Each number is 500 + 50 x the weight over its row's rms, rounded and kept within 0 to 999. Layers, rows and columns count from 0. Numbers have three digits each. The size before them is the row's rms in percent of the matrix's.

# layer 8 MLP down (transposed), 1792x448, rms 0.0383, rows 1327-1448, columns 280-335
107:585538542572597565489569482442511450398564551538449525483527433472558515558459413610416497554564480497479613501501518578489511491364457477497571473439492572523453473444
109:517441504534535562598540548529515466495466507538449517594512524501497493377481416585543466430544588493451512575552439502469542483422522479570490490504465524459466462451
121:471517474408521525499560515610501592525480497399478612513501453404516506568472624517473552496443505478466495448555546491510596470463465486523492535481428404511520454542
095:531513464460493522472546535402456487548548514501490475471545472448495486524462506542521479469536496484485478616509508378488459581514539488501508550519426498498499432505
118:428489453474453516523469591406480477480453460504592498492444587453520473619484484519611529496435443537481446485478468493436467477474572498471480571496496505455547556479
114:451522529517510509561475478534515572526521484455442517583587536485509455531476510453518456458537495358559520473559580528504536471528466503556503503420461469442548469458
103:506498476494560473530413539511405493544494493493489441562510429518533509527451540493523545490536418533530554413481531582440514462501486537588537534465569652473455567477
087:432460533466502518582442472514616535405558478390489510407514434402541525535529441522497419581567517481532534614485532453461541428502503548561451539385421467452505537505
101:505443593465552434473545508476553550515569539435601501513453497411492509524484546573521552506572436481469483554540459529571487501506479547349510520460473508458508535530
085:494490472549460479505560439586450467445476552432469512552531503530491574473479505587396498414529434472474502494462565540496509442520442481593459472413547497535562514518
103:562440467462533477434499466440463504515583406456436516466569452502487505511463402487539495511551518481548469480436534558476503499565510472404501514460517557512407482540
090:532431407533486483556468436475502473503418531604478430582495486468442504501518572415488459456550444475537436527502458426546531504551450427525536543551483534459538512543
108:508472538435492431520546495512524528471546540519505512436598510433435487530444518552538541525536489526486439549457562475484471501488490491494548483416602627560419549548
087:396507437549486477407524454452551540570457542384409403628590473544511453459465512559491465498551424403556614539442515468502521462517586522588477545607496599532514497496
109:515456595498387487496485434475482487457498488401480508535473486498518564456603598549483470648502515387479531535511470476396550442537426423500421550521450577499585571493
085:585626476482503450444411484460567558523480595507461504578548502595478533407348564486444548465539519553520483523483402486536419501518514540492488533469571436472482506513
101:560545451464480493618480457480437493463524497524503474484564496504533487491497442400524444464488454510489469443553500505461507541458494447600499504486394539438540524514
099:546455532538592563539468468506538464380449485458451509559476537534562447496475484505425463450443428507518445566509482528517543477507481480508461432481462498532561466466
101:520512590426443454565508425475562524527523359529520452483529623529486499391542467493503450423466497506453487522547523447509488430525472514507470567516504482458448432474
088:470536620503478418525469535476485450482477516478460478597611484529460479484545520529439424551577444542484490478456480501420524508475489500481457518522464530477577481499
109:421496491518504511556542473458462455491571477583449523426503541474519548356506537480570501471501504475497604497555571516494442472556561547515440532489447503444476543469
100:493475484487449481456515541484537517427517483483419453561516547553535387492500562566495473436488489462541503556452535508479482441424511520566566508537456515500433553473
103:417459543569462505501386526471506540558527489497530483590547469570501434497493496467513517464519514494599462567502501535458507410569492447503545536502459527451513445487
099:444466558602513467489500437484573513484457475514434476487449571536525489527482497578506388480574619522538512525484496492509501537527537448510523515433526520415476612503
103:544495468415576419543526504517417514496456536473478541383532503500456483553582428482566479522492440515479558511529545502555466546513476487491468458530437431466544390526
100:590529549523484410414511474486582508537572533524549520524412355505551483522417494456403506516440523396512457536474509484485494426583491483541407427450539563519529452484
104:507535459467488421585570545551495462525487486463471577450536486478548497503393571458542493462510532520550541504486482444550561488420478453493490535512515495535481494494
100:495473561488548399493530532472634498474465378545467506514479559514432587524437374508506481490443473514516532438486572511520624538533454468498529499471509509506499496453
105:473519524462499476594577475460502488417433518445416428546584509491502481466418606601396472492519406467578582545512479419544522541473453509495444555475453504491476458412
107:425431550451530501467513566516574467485455496490587465585487404555457547523566543551463428497502399428570527495519507478547536459489599521412502510500508626466442519479
093:497477479487508350530516533501497460574468477585588521546471412573473562478478502567457498549505567554508491448539517526519433482521444468505481494522533442439396476525
104:409593595405501537434496479510544529525435517443502517525491475460474539497534555433613489565489357519476473541425485469444498525514472473549555488473533492514490475452
114:528522514457513572430578516515459412460479507418438470537579620380493538447469553563595502428565412478535496477493517600542472530459479506489484519422352503492458425515
097:510461480555549500516494493547457514499462518499525406516461426484501464536536453505577466471534569447558458476528456511463425505535422523477539490440492493432527447464
091:546551537534447563472522561485498518517516508487414431657532515593439595454566550515517422502502476500520458528503430504482481476413510388497546506490463661428472477425
106:551419533554566543603491514524449483432449449425541480514545511439407565564548519548515444525455546487530558534478545545457547415484601450578508454481558511523450394484
093:500552531468514524518611509525400552480507494465426474533512384393428464471479475514480514496530605476525492556519491470522544401544550486494537532436513468498509455545
089:472491517490530458513485491436436550484558463476487565398516454531525560508500424488451474543511496435447498484520565473486512526437502502543485530541555473505522524419
092:501487458486431534520393488521468486436408514455567490532507492513467522464463499548504438535463415529563543527528558520474565521495525501549514515555462489525480434380
106:480436521458491403530460623494552522554460538545526544561515554603501446354472517550476465497487535522582499511447472539484549424492430450436456599528508390519483481425
109:569472482483532543537570533474491424439513601464499517631443499415550579540489564543502525519572541528477471529483449601423370502436480508532442517533406497489522507542
085:501493579550581463528526554544513546537472468506526372501502467419493468466429502524479488520573511465508475552529477570513591513547433454594559500560387623452629459505
089:510482514499524467529428466431499404487441569460533494479544510465421494455461534539526426579490470505517459534483473542473484465582466426509501478442470493517492571433
096:474526454616608445501488458534432574501444541495547434516509494560541468463494584497567445527485541463501511470491425559470568501522464455475520552476592476475468502454
104:546557440558479478513556473505439523474477483511456446466587486460439552418463472540549497458454446468428483551524530513554522440509534511520426490364490467506445425479
117:460493451447476483540538458501487526420525400506514499557430445456470506564462458501469548454532535471489529518501484461505499519564480480464522577518472516566469484531
088:550458443511541434583511561530485560532413537558500498519542470463474504532487505540455505508503455485427546508433476535548447478503544478524491536585391504521454412585
103:453456598538480476563514447510492576542449558556487479588486552532507490475463535522434499503432473474543478469549492466534634480541523412540440460546443460531503511402
101:478532460459473511500555442502464556474559497511529575388473499472437522477446535514567340420500551456449553494519429497572513568568571449537521559458509423486506440485
086:495518538446498570490604456468487503507538536442492363580524431408463470338512513568572466510469496461563582559511476510530399543553421498496512550589451561567477540595
109:509519475524479506579474470467492449570515440518489459481535607476372507491465536471502494456494476510431506502533490397516452516532487463481471427596526438440551541499
096:482535560598532534516461490491540463495459505439353513478524436556528486528497485514501422552507561513565538470438568534482481426608657483513479514473546488475427515594
092:532535409538535439459511566534453530474482538498484496500590583491570509522441466413542425590539453442500529439532510485467535518424552448488502492373492535511483541605
099:451478527559474499475508427495428490554497387464576454448440496569564525401451440471587451459416459510497553451511496476491467508435497450456509531471540501506497554539
099:469497482413439502573497553483435586472436501458504500541441495463502393503576553515478471552466474460557477458473519487454498503499515436503466539511519517480500470413
088:449486583473521404443523559460509465505495446516570415553478432585382473506542516536460403450499523555551457561527511520499443519514499494544389521455452462504516516461
109:468520518495409442547506592473468502433430532501553558509569454395469462553521464541510484489442425556574494487582560496474526514461539499535500494515519523432502530437
095:562481495474521518524536530487482385500469546602566477549563529564509543473411558587551533460582471449489572545387564528560551429529486466566550478461412537499481429536
094:449445554504530510473484506496549497476529482393468480448574556578495479482636511564428482548448526479548610456528574533427493494588455541498572506545501569503478429517
096:467574568500484554454533480473521490458568535493445499553418469461452509381471413582542518435550488530505489557509530437382425437599465545488508498572423499507514543482
101:563472530453409475480498548550539459479481574500499533512464442484432498525534471516570495503603523484545619659458591523530443497449515544583492438529464544496503497510
086:563476537523542457508532423483519507482498502466492540466534495519539568465498461527507430511500499400565489457469497559458448525535481500440506453511431466494502499435
111:534457542509387454542418475565505447543475414510489398494514472522522500451489517447504507514533469471434553486477451612466397611529539365517529517516381442520513526520
102:506509498532468453552528455557636598554457512528488548543316525458507516580528492558506526486467595517575499562527473533581579580458486483458473491469626447555551412388
089:475474491430527440512552500493491403590450471460438486488495533456578464482504474478403553489524458595476456495459538483477498466489469418622508522463530500418478463576
098:542490508481500519440560501460463520485491488508458482545509538527570487492458519454519430460524453566555457505461525586457561472492551424513496548466467486575606517510
091:530550551546541525506471448459340596505458560414637460485352493499503553446449493446526439461553372488418452477538467574479523432519570448575514491548517576400535532457
090:503455559555502540464457556550453480486524580449489531572565474477488486432521451556486510553500543486572513488515491605506479435529453542482471543504434544518489519516
097:404407540475486489497548531557484500535506461483491603534493463468479644511527472599479476444515541413480469524429499472522559602541577574480468556508483404438410526519
105:511583462515466545547595541479516529470460542578552535545520441579467507437454506497562484544449455506587523522454464481530434480575461450482446429535507527530526540501
100:481488526556515527437497457421476522434447502587477483545554456541529532569487536489436442496479568575526389551513486472418470587587492451450489514527458546557499577451
105:422442559485519592483523497454431516469559403506499543553505434453507523401451516564469547491488423523479538495563452453534600468467486543565499524522454517559510477526
100:529521467417461486415497566535509520509477515474454609476445425573460505499467514536487539411462453538468448441447481532470502335546523501544428536604592519556440466566
101:504437496479593463501558465465498475558571506508414502491487476419454593401420413525530490409526572512500591564467422523447488495530490540483636616488467495521405387520
128:455512478492456480520503536509540476515545443470449517418540573509521466525474590495449588488500459504551511456479471538562568454524459416600539525455493496523571507540
109:486498555529499514490557549426534510569503458481512567596596398511464477527564530447514529550531484516552486488565523589574506548486515541471465525600470646472467546440
105:521422429470526598556450563463443449482524505471544510508539513542554544521453459435568458417502484484479522544580410521511482474553459482531454482533472499509483565402
094:486547525464460490594451581525501550406446479462525480385466487438462551534496397499508418508574443479442565525540565550445544551516545467467606454516431556517488470517
105:486611502523543460488365492507535480561428434546449583408479579472499536557463460470384448475547494493524427452564539526510445423570588461439547580451457502527532585557
107:498516433510478522456491538490467483561526588488527521603551525449562464466391591450449491428473555493539521529538460517505424439476502503548474480563551462517482475522
088:421572509526499511479501496520493491550505460476606485488566482496410539444490431585450496544482555503487476517481451509467457564532479534481492576490525548511557486543
110:514513473574478490496441546484435539471495496467469466439528542539504578550504474497419451497526539574535470565568504508533509537546395492500529517510466503431528478463
108:459504574586429466449515436513641563474429494477476573568449525470514516396423440531469560453497448499502520578486522582438465453513482479509466436476500545537560529504
090:494467485581489513499512515502565475483465473555446553522532611573418458506460432499550462560463517411560466515479480591546498536503604507440557543487508560520458537589
095:555532525512476442524534567433474535514527660429486599569566522461561471396548433568379458573422423489495465553501475437514499541510530463522473569477485548479450516495
097:480494564471440482544497517496443582541405535613610494449499488550508459553492523467534431432471610502602521468496582508537474417509489432514469530554531456440441461421
091:467437491501523473539521505495579503570470459440468535483564487478508479484469434545455436486493494513510532502542386451529458506540550459499494482436533544454452506445
085:568405572508479439551464507465471528522398474578474508505491542552509510455514557487388520566521584457541533465582475509396508478549414476505469497510537499466527488542
096:556429391384598513468501464432462488422454436534485435493458472489456575494486539467549485426498529568546565481542531508536547534474461465441465502481526509474552497556
094:489479500410492544526479493476402498498493477448513437491546546467502516412558500448539469451509572553564502513555529472521611564501530513585525561512577525483492474516
090:564512473525503547570515464476467413431565560638571570462448554558549457516493474370426503497524457515445487531511450565534550480465529516511454471335533519544523511582
089:492575472475544469517382512509506446489538440449480559422488470538512514513520496479503535573531517548494551556595432421597459381521582442503469464529487427537463479509
098:443464559503450548524495535513524471556482582572464535519516547420534583580433470457502428487515500438402470530482487511514571475439540380538469446498535472481470453471
099:444407484466505449476532547524487475479449472503542532581481598472479467513464492443505500430389555554554402521525476503497496480495448507570504502501432517562472475473
095:464479490547538498482456490467522509510456517546547638474549468514471455535526551517544551516551478529517467585532566514430510494413596526432450552517453508515539524495
088:494453589553410528425563510500486509512478539486478505471437519507564438518505475429560412497498568521513515574496514448494470534504595516496534471477474462438539463516
099:582457480498493531469393535542520500505506510491472463584451492463525496488537523369535457489513515514501536529604475507557556480582505520497522574541450546487485513461
087:446450442485486547472543433511447472433543537574549501472555490517517578449566476487578489487397502548547466508439477534510522573556577499458490612487406514494516566546
092:427427480402432604468534508482418498437443490443439569545389474611587528482495496545546511490515423541428523489562423486478497580517524470582498476573427565446445507552
098:504555524521461501507575494564609600477481513472480490551499433506511606415437532533548468499505448458477495496565483486484546475509493445502475513522518472517599523448
104:504488502505583425445467504572449444518478517525563447483550432552457466554472569489544431573530478442591486537489557412401515482549544567558511442480425526513502502440
103:502462488548516447507424553472482510545455547446470476548568561533490474379455459541487511592539419528572525528485547556524464528558523467437481467481543519423444529426
100:531511543495470519594548492462562481438585501539536582524538508484489505459514463446562488492541516522459506459476473467488504445581542504446434487438466469485457422576
093:475478475462433471429385500429530582527493521476580473556501530527599486453529535549544568535502482441466595523409467497526544401538441513495511575547526423496463546516
092:450569497498451513454404470490480494542555509534519555482515488483484600534459566562484528518487565574440432362554453501451470467514450477473437542600538479438510607457
093:475464556464536420454572504451548510454489543423555524521480427510544486582584492524531446519436515509563531578490572477487501433486387485439378519587455562475523532595
106:524510530510429576447479607453503475527554545528451485502521556459483498520448537492532527481509442504465488519459557509572455399544534462457471431508398540532496556495
111:507479511580482467502492467544530594470515502583473572475421430535522516484557508454434532478639538423551527446396604488503494501490599491505498531451559516435563512546
098:494536519462511458504529490471545536528569504557498555460527458457483491585546510535564502442496531481505477502548536502520442411567503490549479517574371580526432599528
110:559499418609473536461486416516539565467496507463459542460592543413475548517434482425597444498537507428447514437513515588507471443519393598546499566481505553466441530641
087:488525571476466393514478425548436533536521531398503530582536550537500495391540530547498477477478492532529549546424493458339413458503469467501495508598390451528507466420
076:497491531480490503466541476478502537480490474471457465525548507529456520444490531515458466562528460473507547560544523510517490511497517449522437538476452520501501537501
093:460409506517481448470492548489412526566543477467563498427523587434399464498478440498417504421465448575474490540458617532581527453515448488475563563477455465467495549434
103:476511503564524540507430553462513481612478516414468497472495584506502455522481523510561533530526428392491535502468504564531550516514443472540502531512482603544456392543
095:471448525485396507597474425510513502565576491480459490547591531441530462382434458477569474513461514481427509485442491490487528444546480534561495500578455493545450504492
096:568395544535410527429592522461464480534541529532486402542476496520510531485437589548580434520416470461457491461551503596482523343481448506550438502505509509546530458498
101:483422434540494491494464519433476508498494473491515470537473493451506488515502418457588475479593526589540514511393510444585432549603476453453539555451606518484465522438
100:478553490514472568383483465471505443513510554506421545491499417441487606447580519446498540476517457439535478492467464537545582492560585522533431488461415506556552555547
077:499555497506459482512505451494476545453519486415473521514525434518464560440513612535502518543509498490470566519528538500510533505489515445543469528508487490467493481512
097:516503446504537471499508472506481625614512499543597506484515540484480520489407438516554545572561529520580522478571550592607574484571506431456527513474455657521438497511
091:471526521508559467453483504539483565446485535413515594543506552415495425441551428523441425553493447440537501431505563574383480543474447392440517547510460512437525565443
102:539513488589519415444496484414514530539614542498524561496490547622537436505426501498455500505485452414411493504518467529480478502553502515594455514467353447545497507501
# layer 8 MLP up, 1792x448, rms 0.0411, rows 1328-1449, columns 280-335
099:494462439458574581482465527478529461453467542470466590628545439480520585514591543438446439476550541519433462507506514526555494473478477541357408479464506519446556540543
082:493449490411537578516443437516463470508583479373460541447423412507472485532510468531518548510480577510402512547454517414489463461457500498442474469497561524429419572388
099:499416468568469499525459456461542549534482458444521461525505451581543602445491472407368504419490444418491498421577380551441527477529492491487507548512604537504472504467
114:580528457515435529469536474506468549469507462441480475494444396490435465493559485484537594536414414505464565437454543463473446571523535554504519589482540440454482511530
109:422486556465479523578479524481539396385504509481451464544455448527532564461478438491507540430497541568449498520553529536480424474409529432598560502490483500519561546522
108:444513422582493532551473446513488584520404449458436469458465489467536561501493484592524583424491488465467438516522552524473494545434535506525583536477527404522566471487
093:546539447413491440551472503496494496483610528542540551379403496520461509440550520469469486484523535544543437459531531473576499512527505554548556558467539449538465463494
099:540543463520484534482636410515453429525566551491445485499560537428497435507528516486445486540459594502489501441565490461409549536479469565520586535560482490562426425439
087:548510496523443545460424464553477531421508467480517451500540514510465484401535536507494503435494510562467446515516573534565501566540491572525527521450419534529563545436
098:452548480441480509659439394500561557469515509546492580493515448426503576535483467477473528515458453532458616490562509506538427504507432500480503633509505434436466507492
091:532435491435437555491588541442509548506472481513616488489458452503531550399507506546449520505552523417521627493532549460510543481423450490468487442497527564516475474515
128:490504471484528516512451513548417431469509485529474498420545482536466452470608569513521552548503513503495496444606572462464429532528428449486527409409518530432579507495
092:581552505474395480552479546488480521421572559496516609444547510422534494515531482478507429473523546559493414565514491481447499550524455564494480449419517436572498551390
099:540584405406451538632539463542525527510537527464485542405493444526471460454563537457484599503548608534479532561728510447540516452473541429496591474458452455511523462438
089:468476541457511512489536594466503523417503471545429490470373527482516446503581448546548490448485405505452546541548479514462561474529548529575534452493520485499544489495
111:518401492509504491437469430489461528468495404484579493443437532469480453372483517597477494567575456520478512506541457518478563512492444393500393516526484549499518524492
102:496471418540459522513585486538437557512550488493517496528509533464443466506535512445443518481502540449500529508516599511471441632519505401480525517485468557449500556430
098:544430467503465565623431505510490513536603492513438539485435511405472550557482594496472534530529517526536501501543601422521519447422544535524460527394508580582485559508
095:609438541559460532520495513380508531408470365542461437511384468499463559571475438482578506459472511475521443593501493444561482543452534441562492516410453531461481581573
109:543532507478500458464473546435544507472495492472505462490441466542515471504492587585455567452459371583543537497533576514440491544483535427518581473423588441541579485502
097:505585485575528548424470483543483486412535421450537498544451507509499484494576492501334488462466423449508452492561565592459574563520445446517539531424495462399545472594
097:519487396378586438512589491535442433453549457451517503399589435482486571513459469479491578526487518567417481425549459461517504510527440542595516462492632529468472483482
106:511512564435404537559519431486441450524464413477472450430513545523511431465527599557513461520465546554512509466458568483464538463378475518639550509465428516441449503495
098:504520505428458557517516520482459628542466482502500540410518495506497470380575453541581532569541538506490555463553516401573449495387482474545474451481461484464392553576
112:445567503514506495480460429402513483428551442481521535455410435510517441468610627509457454557444475628499473461537426465474486553462409543467501561606478496442551515509
095:527454497544412528491565392557433462426511501604467439507464448518512555462532473498505469515517484507527501573455613524444445388480451446452532514510467472508529530425
094:492568458429428497586437447488427485495520529480429494433542442377538619488481523501457552463599472576433498458490462485406459507518514541577502501588421502493409639448
098:545527509487403563467448474583435507485490493482511528526474551431428550407595542357595560498481452483412506474615450546524519394533512462491544496499463519430474596521
102:535460579577523586472483489547411423484576427531454447595470394544463507522494455513455476559447426531482487471557574540436501543469542463482454529500418464422452458463
101:558480451535493555455495474474520507565562503480495500359548518422503461514569511510487482528481443476480481504489521564404501534402502550505489529486489484473507421449
094:459447537423540560548408434537496471558507402539411438431515580518516530432565553426544482410465499481478501470617437482571494537456505504507426609529463587584553547430
100:599533508469531541499567455423441538503587454458514576445449526553470516497516558564518445521422493479439433424559461475432487449508500446564554532471631493506451522469
103:566509519469512508471421414521447540514549544417517500450537478490552515480552438398459540477496482591464409460503447487512451498525498439548510499508445509504551477544
111:485585466427474465640485555572484488456541498514533619347477601404439444583580550524488543526518435589434527512525554479531531565473470403501539445436394463479529523528
106:517530503543437522485506527559542611424463490410500590445544532464530507455520557525485527499464511517407546455460438393525424520489407494455482520581504526559445521582
096:507437478449498498464492513547565505473553485499483477357492540467485438435442528506486452510556527431486586514498510531509473521537442489433410445505468518535492576548
089:508472471437391556599463505586591477586465506546528477497487561531389485543502500440513568489415525539454536539471408525504551482522447538577450442517526453517500560523
096:513575486551440621535568529466569500626573471479593495494473432486468517435506562512548559474528482544470460501501494534461455422478529429541474481500573432451466593513
114:535534454479494503397461386499454512483487522498459538557451561503488459416489531614465494472507515567564485449514452615447531529403463403503528525522483490558438568498
110:521455564494538503509484494491498568452509571535547482499363446437527433482635465598449513518487533519515507549527412582489555534554444423514497480563541452456553487497
087:441474497428531495477467545508497496418499455524483503433537587479523460552571550556513485435387519479482523506547541484513460495419506556445482578504513406595553442501
100:568485464443427438548425549496440589569583516512471493535609505520459552455522521495578429479536513405476470418497502597498505404542452467518560502521484420536492564546
094:518500428481400423527475507407440509427602464459495508445555525486476490486535500464490497449503470538409470529470420525416454414391507476518414486567356483581438587561
102:513561498482569489523532478483500491518496538514532507535364570485523474526582581556469457565555547473483489552536423472471385481506482496471476526495511474431472518470
103:500557436538448549440577515557377613532498558539405452496511441509419602412640583573460579524509528550523478500555517505578539393515536507519491461496543509522522517472
090:595597467480452492542464450530584501452516422439489485488520517524501507491490390435471486463554539534504434468514500506477483568470443406461474456492520481540509520554
094:479580486509461470459440484494469520492464516500365580380467421481515518474484488472439473449550581486533494491464420543486502435546529503547480522467483493466437566558
096:532502444438534553517495385554512525558450519512579507460467500562423441421512483526491548508437514530517438467504441488460411443515429537433524454495528410460440503510
086:444540408463478491541438547500530560439519492487531531488498567523544506583480493393493547485547445414372407517519594513518491470462475416489415489440426480429439478452
112:638491474447529573480401410483533504477500526530649548423459480466542568440492522588475482539424449565436448486469525528412501517479498479495516536519441467478482523535
101:506538579423441474610503490507448485497519422518554488433573556456590337480437572559475460512487502545518447485449559424475534398514473518637508431509491435471458516553
086:485441540469446459490507548505467414511532489539473412513432478609459476494602484586454508415515580515519453568449514530428474502512473487609524435507543498445531581365
100:495489440455390551455497542533472481472471484447508520512462532478459394487574508527453411489500529578527551550494506609557418463489453547531473480485419467513491441500
092:505486545490519475416464521482563440503530521503470511430587554449483511451502413522465506488577586481535458475474560521472374449503474545455523590547466443413486521460
088:587529412498477512513503528418548418402536551546584522454399546490557540434550490501408538475436513524512433505431538501477489482471471511537486446490482541455476483516
099:425557523549515502397502497520370392454513476478468586415547576523507520475555523495500530480498483571525449425542586495448463501504411441444545411536460506452509524510
094:450523451462528544456524368488553485463542425527441519476493490467535498492536488516503489472458493559485479497607501494431501552441460392461504551458525499418497493474
096:541488480501477520480537496485470551492435550438518529431443501455496588475541472436584592523507525512488376530520502600462496476494582466561512478386485551496507516472
088:562418372512478469503416525481484493544595543516471478398501484555518584391508500511503468499550465566538554517524496494457443503494476509594429494494574635455466538539
102:497526532515464393494487561463538449425519461522414477512470424564561463509542473500461433541438476520504432489504496475518506487435446406536484462513535474496399553507
109:550464474382484501495534467487511513491525473561521560478483555416500437433519466478451435447416553448351530385561432449553546434430396435467545396553386469509478548530
101:418526526508500636447548393565526419508536465497529540501472393504307535451458553474462565479511526475486534541520441491561456404564534479411541546554441512554515506505
112:478477441375568473530518492511508452486506444498540545496412460499498485478516341516557507539443478442447455398459474416518440542490368403471509434512466408566544490610
100:435485529610565431472433490586473553458541497529477508416454482522418363559540498460464476538450511370557586522450509506431446540496565504433441574491530516467526503519
090:488445422577464543420512485506540427596530460543424560436424558514434528538529414484484492490490466459445560482534490390600498560456445602461567485546462522471546437523
093:488634442421434462499502562498453557527612526495478470448557480512416456535540536524502543539468565493523476377438607499530495459553441551463496442530498535486428567518
090:660423501535493499497508453466548486523566487338542537456444556535518475506489501505574546434522542465512550490492671493423482513535510476576592491370597473470487479477
094:544558538490464525523447466486557530467499500538530451390510437459515437491497532503451393505591570537509510508480552473440512461552485609556473461408398454508547481608
108:419474490524455515379528506504496522559450553477489535526504444440515496406537536452427533441508458438440508435487455465493514556503579588500473506501498468595582546485
108:537561483513436528555562378466428579419553419522550542396525554461501412515469457555484484528412430437412544440521522546457559551411444497478511487508442480487412529514
103:492607509484503414458478415499553544428422424459462528434520517539497525425573531584541479511411564532494509502473557481577493442549505540539480434418529548496452563524
100:530494452527509520468530513486584481431534537468527532435429445523405514527445489487411472475463487447453569413517607452507565571466464579501528555544476533496507532434
105:498524405533500504519432535531431502380510480453545612396514508563451460456509603519441477532478489518468530509516490494434515534503523505518535484449585398506543501538
104:517498503557460541542596483504463521426407497490433462454472538449419458430545522580473454530517593456511520479505537491581565461444512468508543485485426499544543517467
108:479534455522381505457484438430527589394490434492529471464502535483489444470474562576416507483466505502424576357586377550478429506586454516547537471474433550440524593515
111:615530467572452571473485476491477564408552421472566473502406547489480478451550451515507466497515474484471445494491455549448461516516517538488509452489532514433544583548
095:475520599548542471467530426473509521495573491491530494552519459464571506438472477495459588423483498515517556538556538532485537409485518587578454616495484447503490593496
117:527547380591481451470519432439495560536543423441486546390484528634526442503454520515406500490497576471479475477519502433462520563470535472520502519462480487559425610453
097:460445446496488571604471437534551524414467422437480436470495479441494483478546472554531511467440533472446519507610517540472461548420485489562509469447413505577517458353
097:440619501434464478521446447584466450468459575422545527469461544452472506466534545478548398567504480529525447463492581622469588447455482400524533501401499475482527519434
112:508584445439468462540484446511461481511515518410564494330517467454515557391555406555437405460512553556526487424428450546535479500530450505482582521507599438521482560530
100:547516515535448536445475574403466491493453530481494511464522525536477555424556495539467553458510520502396454443538542536421522473433473540532498535411477555609568512384
101:513560489446470516415492567441501531507516528518458526481469510554533389413501498550478416456508530451521540509487499513518503465461553539579484501499506523493501559522
095:548451568528570481434530475466486457550609459446427489495470580558483534517546528417503476365505520495512534491525535475484526533432433443395515578430437599557460480450
092:520463459495575624495531418508493510527580497433505441478471519410423477518499486503492527473520472515477472494503561522523475473432473506530597552539499463541612480511
101:530621444407498431540584464438523532421532465555365464393454487424536554536541464524488434496463535501498479502520453546483499501497502509501502504462485509469563442506
089:563462454470436419563488469415480544501633563431478418473488526463513468561519472486618442511451491460491397529397553511544549439451395420563547451441436538427547506518
106:479633520542512537536477491542438603489555524462584579433504500388474360501472551565500557554481406498481513533512550544522524496536557558536531489524470573515470547549
100:462532478471457488541418512454486522475511456553505555474411573526530438486488516499470435535475417485461543566514430566489481446418552480530541525525463452456511524525
091:541529467510546436452444481492574472528462517472434528507493481461494544475531388537611534499526588412504482501479508370489475495478479498495525523580549436474456448450
098:510497518523485532520473519500487489513488458617553474526468467481399424565477536427577462457606482474511469520483583449457493483487436541578448437524511444547496532521
099:515481551599503491448399434488444556513475437406536393545510374615504594447523489516562477490475389455451391544645459540420481463480596553473537541462575546489540540496
099:539592497397509413501459475543497372394468492535446546468401547413482481520566516486486451463528568490529468501543416552497494499500356537442472485398419498505504575547
102:538500496536453600448451524503512504514557463446520469494460532507468604540464423471518516517532472458485416514534475479562524437484466543455450404497546548475498541415
087:480462435592460482444493431557581462449487516525518483436451566485466531501515529484484557523469484533491501495446487542422518438513448537593417552469507398525498562515
097:424542469494519479474535547500525519561494479475464423479475475480500524506578547488551580446502458523503385497549494564367563456465464354411431447439468447458563466570
091:569611554549532556485486501479513521534566497384444483562423523497508421597491518574531448516496499459338532446479518476440413550473450497582472475453536470447471542486
096:637514455516487482540498509478496532524496530522425468518546627468483470491502552504510553511482431482466544542450539480537489435465491586512472485453524477569483498431
093:488499546547415565486449642630502446396462548510473447520500544490501506520497433598536532452459477500447475498554550460516502495347516511546514477370449496509586520489
111:539439449486519499484494517523551489549601447464479519444577536541516547492524529457621520432519601475490458557552481499530486512482488546558432433446485517419431617495
099:537600547477432568492490539532530554507505555443487482416498505491489566414557524434546494419480480634431500549446490649495434474448513583483513516463550492525467535500
095:502493563515437483524607444529472566459597506458566567487550487502559482353515516539535405565509513441538506476551541600444526473488479472472518510487484523480473523482
098:528509527433616525449540536510484480487471481627516488511430507402580454472482539432506518476490604561493430491494509501423472512550549479519474447472534556542396486516
091:522494485478532513614585433466489500509509470507536436480486569437491459562490445485497486509488436486531611563510547517508519523489536433500577468465494519482509394438
099:639569467555473531596504532541468462481524486497506543457474467481524564559503444499506548452527484497450451520545450570481468508539431468562447482513424421489477539496
116:442566469514490535606471519523489509546487473482512506475573541395446544516576511520446562492510521507515399408534522487522428484431396438523600476443436434484488537536
117:424505503518518524503520481547476531465548524491515577519469430558537533448532500542482607526477499472538494452468477493532478563475392459403468476388481472557454496550
097:545487492516460460501459412546484450526527437469415472441458485493563434469468490482475495532580481607499535516502512515506439522429503416519513432432426484473370531538
109:549576515512596468533483428507462443541458461475563558516463394503442561505511436540533449600487495515492484429463501537577502535423498577510517518461475415576528516501
088:530492494525472488478521495486486495463548502403343484514512466472511536610539511445473489551459475494443551493445555446571570480516498561488437442378541508464541543559
082:550507531496484492563508542396523449614578532485516592449421561476570423509546438496457500359472535531528438588463518589536445489352509535579416539393446456427452513478
092:591485508616543461470424467460453473533519570496441429468453479589487502477443507472528489539478504451519452529596413510444450472480532616476415535521527534558493421440
108:461480467483523566590514486461490543513519448507527466433533475388591511464474526499417538454509436452492581547549478514456523506427415449627508451516476496537470549425
096:488514473418495549465530518547451437486515496475444474511602514460490545451448524496469429475466565482484472496607528537613509474549554420455482437511516517504554535469
092:498458463512525532602477496496536428424567440461453600483450481442424476515537541513534513472458548504493574559549534460542440497406472547455473575528400562544446541402
103:600530560488434481457437588569469526490581388504461520432466509461363424520558490423444568505456539409484575478538507409433527495481525486469420470468410514587547562502
095:514482493507485497615577492486562555504468467485567533489413573423543468523522486535503464505468462574406455440529546526479503428483488503546517495552529461460514515534
082:579447447470473467545471491406534388471581491498577505473426611582499439470511416487358464428529580528486403574495468572484386509455478549516443446476514583522474552463
104:542463479589446589572489519415467463542479486486560510435475506510486426530478585471558452538527484497424452541506536436485510493452604512536574546448401397617523541492
095:497556537558483550527572495551541381513492485626482465515573500579462608571474456466554439527455496466527503469501497535578485366503532478503501483440524550464463468493
108:514503516566502533568549437537553448476480438534436602349471464565449481428503543522516482511484538442503478496503436498462446495477492519600496509475449436590505556515
108:591458503565469482436392508497519578448441470494588444512404550465489435392521486508534544511374388487499529443578497495494580530416550569541440547524417456463530488528